{"d_mlp": 640, "norm": "layernorm", "norm_place": "pre", "norm_eps": 1e-05, "tie_embeddings": true, "parallel_block": false, "schedule": "wsd", "decay_shape": "sqrt", "seq_len": 256, "dataset": "wikipedia_en"}
Each number is 500 + 40 x the weight over its row's rms, rounded and kept within 0 to 999. Layers, rows and columns count from 0. Numbers have three digits each. The size before them is the row's rms in percent of the matrix's.

# up: layer 6 MLP up, 640x160, rms 0.122, rows 148-229, columns 0-79
# down: layer 6 MLP down (transposed), 640x160, rms 0.101, rows 148-228, columns 0-79
up148 109:493490453457449483526507410447572505489469499502490432550484503426508504504533477541505517508533500565440580514498501477517587449562457542466496510432536466489425557477510483460522470470503509632493493469462464441540556502581489574484546491
down148 114:434604485483468517529538531476477548448523502510528508455444487548485458579561448430472504500504523535535564558471526533526530515509404501532510523465523452494495497529505443461484419505559541523529480481439510461540481460477438524476507445
up149 111:404496482399532546598446469553449523505496563538445538473562507505449511527523495478574506533451510442516454567537539525530560475515508517511526528492500526494540555498438530538493557512446564511481496475536513490493505500532496557528519444
down149 106:512420498508477491474572573521514503541496540469515513456514432549533528487511503523485480528482509474502477547450560513459499497534474510427498465479588506475443512507470416508484514497523515473585410612516453482536469493535487547456466526
up150 099:572440525480470518517505549491466527536525556642476456500491478510503480503452467461485522473523490399516486512508451588497521496427447492557437534519476513463425503460499525537443494478481532470507492555424490532588494500566518507536490504
down150 088:519564517566379462499518537565542482464464536509527525579517509499532547504554508515506498488516502541504514489483454490519405487586538508474537470402507474501483494518527452538525530531477515567552466509510490500524507519574526471518447484
up151 097:480452502504518488491485510496598521498464417573520430527469486483476504521616458506502524477541484459523461454463476552465479479389504533527500501496514434519467503525505454495479540429526483562589542497585542544560511557514538576507433563
down151 096:517450520447512484510468502517564492514494520495536519496552540500486569534432420506582574535508603493478471487527500522498469559430470505485427551511531473520410488587531425479499489469420610499539476469517520452424500516477559402466545475
up152 108:572500502521495518596525547535554516522443451472478431476528569473518514488443569496511551509412474521562523543516448519439506492563448419506514518487503484537485527469501431419485519517490496511459473465491515501482477525488506510512591473
down152 110:506489517460470517458487550522516541495475487451514562443551458539519557499490585542459498475471535517491593456487464467425492523482465511556507534511464479507451460480531526381563447502467520483582469484535495454509511491490490527425557491
up153 104:502482526539529499448499559574562460579507497464453514428486532525470472504477462554542538471491484553473565496529489532558469480425572533521541525468521528509509501540497517430454562459559497510480463521474483620396438468547437555510446429
down153 117:549507518476534409577596519493479561515584560508510518549529475434535483496463490517502462578482483524508495534519495460496467502490469484514484466497498478479503527588462422490470474548499522394557496471574542503447518447515509507503458411
up154 102:475461492523495466456546502500463555446494547498501456510476512479508543425603461519448525533552464509499543564461562519460554547494509487506424562466513529441417483499457508523443442483475504544499533436513452492530473504474418466552554497
down154 101:491533423563489544430440495416440519456510536538519510547500545460529455475444534476492442499513494533529489468490421449455500445487509442473419552530532518478494484519516528571500487491502409577494479561443564444501452490569464464525517532
up155 105:492542474462558460518492464603470518526457510495504590479437445509478565509495452541593538514442516545449555480503443474517456477469587516526499510496540557567476573478432490517464528400438532571506504525500497485473492464466554558475536502
down155 104:502455519503487510476510452522429456458586553527493471490515519490539541503487493541496509541418554509458493556535545468489531607455496519453558541488404463489493495536499532493488595470529480540478434548506563475502533490445507505553521459
up156 102:547480580488571574523459530474499469498535534536576428443522501453524470504495533490499542485482572536504446499568477523508455525458535436496569513514469517517474476476461538463458495468508489474520526513501530572448525468530471488479548488
down156 094:443519548481502470504509444486493504594510508461476561537441477474528495489559500523437488436521486520385561547448494547455543514450484609457580535520570457417503447449519506457471503529506487430522393509496536496538457538551512494519527513
up157 104:551508453575490541488433500544467461550556510589489535545450500487502512439567505510515531438524519507525537502456481481520503468530540412553473544472442509486499487511447469529478530488412478452468490464503521509515408519508514489538506438
down157 097:530508535515424477524522554488541489481575545528511507484515520512449488554507535542436525544515488544516598498466463493486524504505542491555501607518424536451490507542492475540627472474441541558444541436449520543459525548525471520497581528
up158 109:507467415538465491502536512531521538505536558390467465524492571507482586453559556485494529517489509551486559418453512593557513474459490457517500496551505521508443558503532455493421514494470489510469495427498508468450504536440517536566620456
down158 098:496426464519519478470437483500500438513548550573515457506505447470544487511580583507502524483521550497530499562513497439490453513466544539566471508542493467485545545485508511484515577532440520561506462537530446446461522506539448433507477515
up159 103:494469483482430480484431472473561540566488469571446500483459464527526448490457524453528429533492554480484469514539557529432554509500463442486510461549504458544517517490550500476507496476477470511483567491524502404499524514556559548594477514
down159 115:464523447423533483453519441570497483504523483540481465529560516517583482503493481479509500615498532473537541456514552482460487472485514443509530485534485514579424491518572453472448490464537509568535509539508421525450455476491521510455484508
up160 087:443513465510538529549430456482509592460470457533515467524487496570577497486500590494440575558485483496435501577518493520496499491501556462508484497500503437565554498504500496492495512510552496525563459413544521511509482517503513509513505475
down160 082:565441526546469451569505463512463491579436513534561479504511577465491511490476426481552473422527547506529485503435475462512455540449532508533529476498528553423534488558535528453466525477529498476477508539509482497439517534468531429528589520
up161 101:508500527547506529547399413557530477461484509421551534500444520536471486531456500448510449544489568502496533464598464568476526482533484518611456509534479524536461437471471442437502475491503532473486470559440497529504518542507460524474570521
down161 101:527411522513475502549471466466413507496521465519494473505546508548534521509490555443477514529512542567478450530469507486518556555544534461553516519500492497455499407501541449539522495557566537519497513406499565513482473500501519483525483541
up162 114:461468484488470494511503586520476506514544579480485542520575476487543535515498466468495549525479554578525553490471493529513508460458521429520497480462505543523514524486471527513450470500482416521516480583527468479484526510497473486498438422
down162 116:527510557400518540563531539455497473538496484494565453491518404558479532514450474580459435497515470510517542444534567470469523440502506475505493516463565472479513538466537556526450516479492481559569455514556513592447409521517384493496469529
up163 118:496504493465524506543444467560464477469533474517520549486507539536474579495459456509504471470415502479538479486476405505494491582469551527481495487470569511550527552517505489478466502448471525455424492491451475530478519526547540562515544472
down163 116:541448422545539512519525499544453480497484519443467473440429429513496476465506505522597459505500549526428498548502518568467525528490528532514507485505406495486486504475525520491430525503519482533506474498466489481515571480441552521493498502
up164 099:464495537543506504472439504459440460470440502518479560497460536476559503440518507526535521532496508504515577531541501518558442525487406435517500514505503523508543487510509529548526541412436550467516547509469449555459488533468485542537501501
down164 100:548477451513542520477530439445386475483450528445507496504474530527541543474498511502483561517477483473476525422517393472482513518407548549504494508484452474423503528503505487551545517472444477490499445509497502506470537557535458466499468491
up165 088:489525443451503405534510482557556510494513517474481509550502549494479548541516578496435504445450516500460505499523517533478528549534428475436467498473543516473434502522503548568380499483454514536503508540542562477534492511494522551600534493
down165 081:470542561488423448478483549503480497535543522491499550446519502495509524555544470470533481540519524500500439466479583460461546448526474491474471594511488514549541498455511461467559490500565533502538541450482465573513487519471479480473446462
up166 078:486480476574523461541542444499441462543471491504477465456498459544494470577498513502551560508433537468527479509407497496509492538520483519512535428515467488495544518480529482554480473539526599503465521472470538530571457543493471472504549472
down166 083:489552513469516480522575475495489546516448591511579523547485513518569507531543496513452521522593495484519526509459464470542524397474473531547537588525505483503523518524527463437438509454517443484557511533504498459446462463516419499532430524
up167 107:517532494380505562506496537500495457494525478542481515537510475524499516506527519486476443450565502525532559528485573488480553610498507546528528556576544548559463464469450506561480531494570487454488533478542475477499536464492488582523489504
down167 105:561494528393495479547463516464574554465593535537539470552477485468464546463515419457452486443448428494559553495492526553534525536567449493517453529551511468470528450554486482500501444469466439465587482521490513461520494478529425442521527450
up168 096:429579426497521443501459487454510472539517551490458547501462553488453520493442496483464532446447513483501467525522522539521511541469425509507491509498406490522444498554475506446494470502533561479511504526482447481455574529450493455444517482
down168 084:518465504470496437489478533480508510473467439447522513460570549551495556463519452548441483464466513589553512517507514419479522489440544522515482513487465559511443453541562469503594458555473496501577519544532542468484468458517493493502472560
up169 089:504486410465472489472507527546481458569567468521442473500490494465526495481504561534449512479510525486414524494570492452444522524448487508499475421466572440470503540545500652518428540483445484446401484520621486478470494525499475449567543487
down169 087:526546511502495492518532445494462531469456451463527473477499468481460472511520525551555441532554514523570521473510507463528536549547568532504447482510540470405537525543604464562488494412582559490698520486462560448482474536493546507445521497
up170 098:454434519527491613446514493517508458485589518524508468469525457479489506521525427516508560504502501471410457543514504497514524478568488442487481536533423483434471499486514521466482467524543453504521439560479477535538523379443452520552519519
down170 091:536448503530524505559497522536516523535385488483500452497454467445511491467467479438500510517516535536457501539520492499455458504434506590532538500514495514533516518541553480529449494455429548435500519521457592513487497529529616500510454582
up171 097:506483487511485517563474511490504465525485580467595501504531517544453535529456546510443508566446496576509481536506503525429420509450484472510484531434528585517468524398478471466431465483473480531498551562525518550494582557453489573452557574
down171 101:551509548443535485489537503444555479499442468531533491522579440474469493439555521546504559549488537476404484487538451488519533552491481494461515477441515444447441522546523483492543489563535443535461534541497532566476420414547449560554455503
up172 096:533475507374511578534581437509485497518461498550491483449554492489494514563485558546486542443500520554487473517486484488494517516519524519499475496487446485451468503475433553406477484534478554533443434447445488466541511465534485545527499548
down172 104:521509452567502456479448477449490478560513505463455520490404464524515424511509548545535566497456550515459523498504491425439457511478538509492537492547493506484482526494523454554504509491498538522595467523513525465543518528458564428408576469
up173 116:490448476468448555469525536524542515519421487532529503447460464518460446572490497461547442534467428498491519523528524444503490471491402522554522390577503495587481590512562511452414510518541488507461489528488498468429521571528485497456489504
down173 121:512460495515419513526470544516522450527546534547456505583437438560559530529468523477473470447495481530439490444494467533536515509535471483501476600568489530440506550498550546534583442453504513532494474501476585495457485549489480563452522460
up174 087:449391488455539510493511511448476553502530499515541377536471532571446450511450525471422523578443500497527433504475500497510457437529486511504430538452596445504466496510519525510500553540506504508572481458530483553520445496521518497530527460
down174 084:466522458492423481538442511498482538528568544458523468443544511414495526458566484465572449480476590428488503524490455553505577505527538442473465588500474515476547482507426488537478482451489495515501589512460575465539527484451561489526489525
up175 093:486407442544560476541493496524545497479487568467529432511493543535504477541477528468540482452425548498528535542532489497462445502590421448434547545473529525549497520454476555497545527574518464582582510491502435499527531483496551465502545487
down175 087:474513544459538390496457530449445565523499499501538539481477514503512492519567554509531445499531452486521521464472438524498563458476571553472521508513547398508521481557509541496506516507544497471513495484538498452437496559513498496550481477
up176 097:457538478552448486543447509460449485421525480596496545501428526517452543495473523511526555457524508485482537475558478481494445485490540477467528504473548541423452526526518542573417573470455525497489423522494504553491441534441535426521529460
down176 099:529437431461506492464478491565575491491402501546548540536483509460523498497558456506457586495508484507485487503482446543516528458444515546451477471500535529485474524500561556496405504500483474490520516532484489502534541520504539477490511497
up177 094:459488559514500461551532487466489430528461453530523491467488476444524538476562577492425552532521553500494517484532475493539487520544497493534524519519529514626486545480545509454512523528494476528502530481502472562515503521488439447557475501
down177 109:494500441543502459507430522487526551463532499480400525556472480513451482504535483393517463529552470479499536503508472504468521476559465513498480505475466504488562459493471471508435504466464451423435530493476536543514540550519587562502546398
up178 099:466519485519544434516403479573476517523450518496516508435501525560399493512474573444530474485435502493508428504531531465570419522502489545511441483528493487529471504555517495471528557518521499457524482500477444560476481573464518505463552420
down178 099:543550526516538472519471554522481527524519517456506531508431567469496466461555463396476521526563535467477549497563531470499458522478581507515526543552491427408534568491543498490479459476485507503566450547433540455429485516528455476537463441
up179 107:503470453497488497528549565480605412466479427478550453503518449527548463471488470527519424496473496476538519565509517524570568444480600429482468511563472536535444526457474437431550521436432479504514516568455492487520512538519475484487465471
down179 100:485475508568521498484517404501448531515545521519423465469536531542436499522513494467487490518488515484515530444434477450538481491413448526551511447516575448444492499523565520481480477520535565507456508535541536473554507563502579559449569475
up180 101:508438481441417482501463416417514531490592528543540457527540445425533501444463478519478510471552507457571547540529484523446495487502577495518526451530535500494528495453481488463490512536472526529412451530478513543563439514496446425520509516
down180 101:444549512498531496427452537554514503524533566526470522526466511561515484500479529474542452507517555481525494492471474473445445505502440447500500545537531466476568537499532501557493471490460523502572522459573499526485472503429469532510445494
up181 085:427477551525518553492507477492474504455499496512541435466523492592490529444463524546526524514550572581462550502516459478583513511487494459466484549492442494473546542439511482421596548550452469488468546505478464485577504521513521475522546487
down181 080:540533540529472458588481506499473485471457440467509540465556528497455476508515478467496473455473466529503491485536557466492515436489472507493536512504484506501492415462486460611507463486471530550661517452497547519530459512531481412434515510
up182 099:462513525444476525464501521547515494502545517531461507480518494447492514394521481484558562551543533527483475498599453484576506517495515563534526537512430481543484443506462518493441461413480451426511501472438479483482513463502388502510473412
down182 095:520498530504511541497535486536418496467517525444506460517488567507519494501515545503511528496486454531521482522490524444433544536442493484475511544443488489470503495415428526477552498532435488524474473517480600534513488476578519501501494512
up183 094:488457457447556397514434506498460513459522498514511507466527487535496527561505525514517503483489537504522578498562512553563554569537476452421510579561508439463522512471525607519506539494528443541467519397559435485524481449483487497499502438
down183 094:467449474514470515482502461455442493563498515513461510462449538531537507468382496478616521544499458508465454480474446486433522516422529510389517532547570516494468520519518509499492519542498530456535461510533499494429521478553531457425481573
up184 107:506490509426533569473500508505471516512492493533444502496574556519531553505541502507534542432490559523429418561490533558522466563500558542437541477539524491573476493470516429458514523468489568469490472594491524522446521469472464527570527458
down184 103:528552482438428519509431515554487517510530500580502492488532469496475509424460481482546489462550516518458491485520449447590534472486395507463465513514527517484524552521614482556491478472539485545557469528496452523514515581527509538510478538
up185 105:493480498524444478556502494482453540519530521517551487466493493508466486498531543435477542455444440477547602531477515495444492522393534515489490461548509540505517528506500449418483434521498490554438480533513435462485521470506511544482492439
down185 113:506459494510522416457436505502520517524517543506516535529462471460516562521548464567503564528545526504403440437460443566484571499502493589480502444455502482558430510472534500511476491473540471489501474506523456464528464553447488565439443499
up186 100:510465522473518510519538634559478547558436543460510541436530507515460477456470469563519515509497449528565571548537472553550517519491535377549497544494487530512490519464480515468490543479384515506454468454492534531501478546473494508578500509
down186 103:547498542465454462506505431474490505470532507510564441530546542529561437542500574521504577470478505509537522482513495404488480400505540454571511558402516491450498501505490521469589426541564479539496559524453439486492459510527447481485507550
up187 099:511454516530524503499455468464482455552428505518527458499498499530507502534457449510518470549441525441480495475527484511473529529561544555529420497527490455490563430421512584479463536456507493518456456527552484469504450472501508541537584505
down187 099:449477441498540520387566466471514488523503489491551488517480441474467498507516498575500538479544487485494448518506512488410456497520448526497487463402522458480477482530525479479557508480509488507500365487475525568525430477561540528567498532
up188 100:516484503488427453557528493483573554502551594481461518493531485533443524524571526494510565474460597498505533552478581512454486591514519549464502568482428481495423469498505578536525534491461500558485484480554466465541460487469498576541474428
down188 097:559510493516471479560567495483456501508523472542509542465471448506532505575461497474561451519526532480543551482445558463528412461594542563525447557516542524493519478557486448529446501485521498460558501493509509531451500457471496441534436524
up189 093:517406472486503484505598466523485511533479545503501461574480499499480504475471488526435495473376449446489478477571530481506540550462463483415499503519585549529515567517436504462438557467510484518465527476442515486467545459597482454572516523
down189 090:479535570483551555503471421518562512426451475527455506501503493487519464546495504508580502484554463516477512482449541505466489468528459534511494398532475530466509456563522469532503521533498554514547489500542507507531469461517449529528543524
up190 103:532502452489476518452473487528494458568537464486517481531508563478479554517434489591510523517465478489488507441499448488529540471512451526478586550498584504497532473454512430523541538470459535467452510503496460441488491480530508513467413547
down190 098:425480509511496532551551566483502429523509450516477474417543447526455566424550521482535456536532465520492473466481484507554549530427502522533447465487468439435501455480496537412489467512484523612545535516439522466424528541515468496445515486
up191 107:481489547481462503488514522524513445476576509477453416485452495437455532544510509439488482477479569447432525517441453506475411489471524488446529510473504560512528474454552461493518514495544493616538543449458489552494566446536490525514503510
down191 103:512528516553466523509460509439556458483603538569484473573538450481476488447530505436417487541499479554539545561560509514484566489534548451474469450480533511533518479522512521537449438413460520491541458445525523544498508459462488499479472549
up192 107:467457535505534483444513582548474571550490555482519493525466502457454496420483491528533450521420495485500516491506524468483463510493461491538500488491536464556495543500524474505517547588463513450472538619572475453526547482557541497487506550
down192 100:551506484534526537487513430467519545434491491486545490479387444511398458533541514480590515506456538416547518492515530537456450503540505472500550469400545488523473588462514442506604496510506501553564471504526514511501519526467474516414538486
up193 094:464485428397483494512495473546535499484477450513527519513529507513515463591469444539551520478438460499497525503535560470454540591466503502479478450499504490503456506470467563562497522536432452490366553528529487506523480572475540548456565495
down193 085:498531474568508492511542567518522497474517497503496470487498520483505527543541444526563463497583419474473454508472502519494421502498530455549533581517479422519516461561464480473480534491495534462480518524505494508456493418489417439496406491
up194 113:475459482514515459461443525505527489520458531458579588511537546449462486497514563525517505461522537561532456494503515470528536551537505566540583548487553427536538492465512512502537499451524478534428548532493439508519570488452518461488551470
down194 116:601530511457457477525499494458464464504454496506469519532500532493432446485492458554521529485432494488498533491477490484496467500478510512552451479532488492544471517481397484546497580450496510500554596454489448475469485499491481442456434497
up195 098:539527544526514491476450502498494499501517553465525519534488542497467421487522545462553488451368551529481498475456494483547474450544503509456496482567576559549519451511490532489517517498515513580529563537454501444455561553547467489480511483
down195 096:495521496551509515517482532559483494460480458544512517495463465507496535480522464468520524484508556497428506485562475559448518479483531477493445496458451517455471503476534548454510487535573543461456466568486553478459424575560496490480555466
up196 092:475442512532529474504440462603480401472500471555544522459514486516481464443420520449492495497459547504534470477520506543508527460533459516513570510481609574512519460478504568477461466517493461530499484497498535517492474529513529532476469572
down196 085:452521539512493483474488540538473512452509511474515452534511584538566573519466500459497451470465523527596476481518467526448441482489520498493571498551498538409541530604490528504519473551516439434658442493516538445520464438526496496518480454
up197 105:465488482417491477501535460430483537484522509509487501506456436495564510530590530521437577515590524529456503534499508507544534532560533505525509517532505475520460500500426533410513534545511499587529557451528488473571469463539516539533505492
down197 105:617426473474519528539457478488453495537508504540484520517510476482506529450506459468587509480527524479527500521495487563468474550425479536413497454552564493489471486431531442516485503496456428583576483552494454488499488495458514472391526481
up198 102:602511505521506527405472490518455462518507512489586507470440483456494498520520526490537454475544453481582488522515490542482466468487479541468541483538506493516472544379498429399452428522621529548486512570450488448456493489490477566533517489
down198 113:447541511528538412459506531533539562440495487500537460530486464541583562472495472513499594517486521456507493449498424529507505506556445455509556471496500456472506596540450606443495481476513545529507487490488540545465419472519522468534514523
up199 094:476418516474481565479524545460491521526525427532563562563506552502508422523472479493474516442492473454542405506499518441555529483515518529461490540497532464479552566456485502476526531559484529553504401548534500538536545528479490461545454479
down199 092:594534470502437442576551451515556461490448500497467447518515514486521496557488502400569445533440512555453530482570485509536414484498515536460511595493561479506498519480453556467505438563487494521546499450462463535555463507532513484527493499
up200 098:447459453503564483481476494554549581459537497445562476481546572455515507544508518567484542541434526511519452480517406505575499463570504529476511522471483538502541504489522501460502506490486427613498544476519469538509485466548532481491481476
down200 097:537484512536468486544527436480452458505527582498461561467536570466548472454572543476517464543516511558487545581587517423537509545403559539482504467476457526513534466570472571489536509477510513456581483512526572513541463487464387488490451488
up201 111:563482533518516545500529538510492431478497495560516438481507397471446434537482526443453478484460538429515503526498435495477527529579481539451574528524563518495490562484485510547462489544455551509426495460594470434484503467428556510496489470
down201 115:475542463512551425475482514492509588509545500511550420543547479479506501594496508506525451466507547528493442482435492583431505489507508580455489513475493494489490481499467503602469456453501482514491463453630535540471504531484512457509506495
up202 094:494427428526521480472481540494610504562513540541424488489498525495452530470414540452512516573506533436523486509505480531486443482515453543521483456529557506488550440487568478484491527534474498526449526528558581506518436452539484488537519559
down202 086:460553514470419430456500531545453553562566504466510491412497452392450544554518426515490465424516538510464454432530473499524514440493489498479508534477480529525450368494465426560491477483537440535598515527511503477529493542489480483486467554
up203 100:517515447440544405506469474512485495529523407500552447509496455554502518560525530522570549413530514507462559500452490557491492511526475532501470500469515419468449559529539548434542484481447520545480510431455484523469490482538482518612518563
down203 103:499469506540476482457495480473515562538430494507488584510458492478564500495441477554538550514469590462475480486548497504509521517440427464506502466470434474453498579434474443544490474542409465489537480504495460530482500445498553406453532519
up204 094:520524481573488560509592512485499480497556412577539404491532469522549443579574522425411571545520503437444456518512454558554487517515528493544474502449524566496464537486520514452505520559496510476453426490534501522475516470509540483476494491
down204 104:613521480523449536509478490541481520403502524473531579478490517492429408515480512460485432537488585486527533529532512497472499508424469458511496529542470478529596453534512526485531413484456479441536531511528575498515478496554486485556523457
up205 086:579484502512513545509543529530506442518494503534524455520523502548502468550465583508453546526392466524457499516524463436552540528462467531513496448487568515483494521480479520557443554517484467511414471482503512472544479462560554488573482554
down205 083:492465553490506522500520479567553520544526576567537528448516504508533477492532463503473466511506551530453487478460522603449522434506447468541588511527428456509530441617521479495501465506547561521475458494494480451503468528553440491413484491
up206 114:492498534486424551518479477509461463444515516459523547495508507551472497544432509475561458465511455415569537523492453532475544499543524537458465481577530480494518532520525530492490476537495521447457532520528390537473597513368487532497495410
down206 117:497476513464451516577493497471482503490449560499507412495483515467538484536481494558463495396425493499487464482516535491389470561510554486516582558518516543515453501459522480436472482493465519462515528559499443527549548547557562503531529514
up207 105:533451526458518484508467554513490533532555490493478510542503518557446550509501449448501504466427532517579537428548545501484474559449468522485365404478445520516498497466561532473444461515506550507452482528507397583458475596484489532486510479
down207 109:502464496545503487485548490487482531480487453478522494510550518513482495516490534488497450560591508501545510462474517488518491499497488378483453450489438388498528435480463445479474567504603507533530523537551539557520440501545562484495531549
up208 106:516486514439534455599457462491510559444553552507476516407514459520436541476426548578476473468512439442533532569503511440567543472505493516446441529482530441472471482453535471491517502484523544539471483525514486525539515499503489556481478425
down208 105:455504501433458506536513520572486473496566491463519460556474520489472459495493541501497511537508548552451428531508527533490509461575471437543491506603471522543468438539489501535487516527531552523511446523487507566497475475545521397485486413
up209 097:450477502466486565518549502518561456508491506498534536566438455500463541549549455424570482500527519437455513517599448489587481450510463487542497477487544577474472477438511504562512475509506472530554493516529500499485564469494511503568485554
down209 104:460491506516464551467438494506473468408478554467480515509478466499462545512499489498471552497471487500480552573540542469472436476528494523443470446518508503472467473527495489484549519504425537569508496495463533545518521509446424459512469505
up210 099:438461469490515477563537460523521536550471522502480531466543467500485537481521496525546548597471425529551498467451518449513506501504460512480455529521522528569512502498422492540440450491543425528520484455451529498456498504458526520479498479
down210 098:510474595558471516535479485518474524521473490558606487453463533458493545455497532483516547448469554568535505527525496511561507588453431498521516450483431453497474524537531493525481464452486482491575498527548445518530431543506417488571445501
up211 105:517458523496393536553515538524483507505522511509527465488497557515499463500542505427499604613604527459572519512477471519504595454524508489451464469510483494519480490529549479466483452479541477542460464501495480475479500510502462524508522468
down211 106:503470494461467439485507552518505477406581496466574506542449541527532467550494443412457460538546504473591508535494580526463493515513482607525478432491529514448508495554503472477506420507549478479500510573464518504466480507509440472507511523
up212 097:512462473503548419468517520491541490461531543549531438538486506511441528492510499502472507561551577474492476430481499534524456525485459394483436469441508429579531484528527541467517438519518567483519433496526538433497534515502465436566543457
down212 096:503528463467484551493470498432464518510503581485486568548499526513479507532544564489563397520508501447496504543443412449560506560516491479459556455505500490463455472491458491511512449480559440485453554434434481484459525515575414525538457479
up213 114:546497481478456462498533499495504444460564477558517502484416482505430526485521464517456542522493572543480570501486466530598502492512471497481471470514477508546485523456518474514499506471518479510542520458553497478471557471476463494404500518
down213 116:542537559525456494427473525566454484538470524447512542567438513464461539495502510493483419475508437481589527488498536535433438402451521544530534497548479488580500519455558419517486509415453469437491521481519433496575517503434505496562440505
up214 145:491455468457506538471506483490460462548553487495513456476534608395497530537515505494546585530484497542511447465548531531497570479534453434543537486532521493465439539556542528437500486554511515511439455483487525499461491544518503464495447466
down214 133:489495484480541519528469470451476531529483447531447456516553449493514491515549558490473585523512519521428498503484429514498584521552553467517491483552499525456509471517467588466556515529526457497544503482421556502473538568485536506509515517
up215 110:483454582556517553538523520488482488508527495533527501436460465517493472504518556419489498545576502546502522544511517534543572515472557486599502496412409450495426519446565510492488537489473513463505523516496544497492509499446505517533475501
down215 123:550445587544545532550508576484478483537460493480459472548521541513467513545412480464508499578516495540525520431436486441488557589576520593497473462473456455480472461484550521567479519505454468533577490489459547558484512580478521524520547457
up216 092:432443451483471568470427497438512478565502498560494464415466503544478443487509508449527510434475551472530458567548476540517544495533521482596442471520503530450521513493533518506530523495484546533445452465495529573506430465513589501547534543
down216 089:484482481507462492457492507484460477469489517513526546500519533476545503457529461474518429535510547473475558550415545483454459495496582534558547483556526539472475559563502477529516468538524522476333453504535478461486475484497524508580458522
up217 098:544532498363501437550477517512454528561455486494519484497508507445496522458483462455557493471481556449459557491446462512531490511445465498522549521489419510561426469403469559493450560482449542454459523510447385481473531469528456507491503477
down217 099:427484518505517500510504426531483565502516530502487524502529534555554541554476468453513559506587550572490475508508562568486403562563434456453502503441505547511479472519459507449471491540513546492503455465507507542466510397585523465502560487
up218 096:529461407504460504500497484504454503464530581494555487445449337454461474502540470499519492516482497510532457477518553446553570506522484566513494552445466457556493443483511521533463552483431499536502453418523415494498497481541490514553408443
down218 093:415478448512501530497467483464456501501500538478548434425463508503592474461496467526464557474525406487543535465483486515414526530537456467494507509525538515459572500493475515535571553497508498484339471571507492554505492496502506571463507498
up219 088:448521474496457558552464485516517428498509544500513494489502472524453554462464504565480442478469484541462524514518516459574513489475448558505446542463557588477495406559519540437488502458499455432451431462517485542482505559519573510472464471
down219 079:468579571500537448466496452411441539492564461476519508444512566520463474479475476438476516532481465484506425438553472486415505507480539452425532521452453460482549473547521457478521504515553536480543462475559516544534464458532492521443482558
up220 100:454429502479492427490462455432467425476447518502464537516495489539540422529549500556454514442521526493507473518518390423429516461531562507529513482562475443518546554499501481470481566580518492536424433518513489437487458473438531518520484455
down220 101:489452535469466540478449465496555496482474563538450543533481424580498505488461403485485475544548484494446472515456522537515530546457462484495496443477532433558478474512538507533441490425542478520542486457459529468517527502476534551447581574
up221 106:530475541460437478533487495554470530524524536570496441492469430570477531476505453524529479488440490480492503580508514526489541382498520496514465612537489503529523493517518505462493493476443432496526522514491479505517546516497436520451574442
down221 105:556553481569479499581559513455508484495585519445580465453472502473520489451499573527545533521431544562490511473503527496529578511422486488432585543553540449506471522501466495508435573487504478494453522505487452538524542460551475471473558501
up222 092:497465479520517533523508506505523507489476628519469481467493489418429538465505447513563477510431538504559512466488519526547521492507551519531442592502443529456500589581518499537524569501503529451564516493438492540488513540474522545476493465
down222 092:492592466510497453546498546506452514450522495503477518535506504550503475472491505476506472406518453506524518494493461455482538495490451458398507469555539528488547457431533441551509487498479562565638511515581481539486528468544486450457468536
up223 085:516453584527529471511491463515538513519538542537495445568495466504527483611546589532407490570462489509522521519479618492520566555503480433467552520518521491479509479421533458510468540504510594490485517518505486457520545444520484506538500502
down223 078:521561484500491450565601462561537492517494563517507407425514525488497510508481410556581436568483562531560479520524458512457467509504509523441454514529474535503519542635475553496554503492513485470468508515566561487498452513506532512541477466
up224 100:456468504509498496489554520498512491528510494469545470535532550502406543505509532540505449498451480481461543469421469500483534471589518534569496487589551460468472541502484482421468559492497446537469548442468510545477501551544495474528453521
down224 110:480527457532514494527461530456503489509525534541446556490527529548499425514481467487407482512537518488474494462482527507502485459482520535497525537504471523510545553586539465460456472468473494497495459483464535519415554491574483535489561452
up225 091:505509486507419541579482431475510486521463489448574460531547537495488466519420478450466520443510438542557433466528574562547440481547496473504511499445588476494468505514434547514507492536462517504583466472532464537515476500476480510509565520
down225 095:529488497488581500430446530519518521495442401511416468495543488524577496487480458518479477558545499467484500449483510493493494527512517437491518483593551551491477474555522497523512481520510497455520517483486515529519493550479454463447535504
up226 098:491486514370505538397526518522455463496476426469516498503559531453525454512482504489499501481477543526501440522520488497583521497459472526472506505529505495473459507539453479500504533488431480507389504509488431544522494562535546524488572442
down226 095:553505536507446471576559453538447529484482532499503497491542542531417489459526482510559530502547502489435574537473530511429514404462463513572502461498468486543541404498566476510482549469525482538534457506468514480508490484504465461510453547
up227 092:503480467579539507588462512524551456488524434493483454423542444538443486509553525511441530536504479441471538455573473509521453509472473482558435485492509453463489494532406544593455541540452484558432409479498509474523502526500607463527431452
down227 093:453475455520534490488476507526430467533563477491504465502462499456526509554492423509441428563450404492496485450524507431562434496486517544497472572494451461550560549513444516554505488443477461489493492457584512480542460464501524478564539373
up228 108:479413534509535526476551489491522607518531512519401529553555507519447567541454481459479548508446466498475564537590544515551472533492473462495496484484514534585515449474517475531456519488471519503400523495507489508522506533538551484484529470
down228 105:457519570504548529441528554581557497494459483555505490562535529453466507526571520507471507415550446442541505464535440564537495487488587453486487461501501535523615490571513489465441454560471533476627505533547530579580480528544511518491505418
up229 101:524495508549513530535418492560543512491562487540476474444516494405526502464459579508442504440566499538496496523511528462550530467509537524485503557495519491477478526521570455445538542466514442512444451469507485536532523568544479568574429569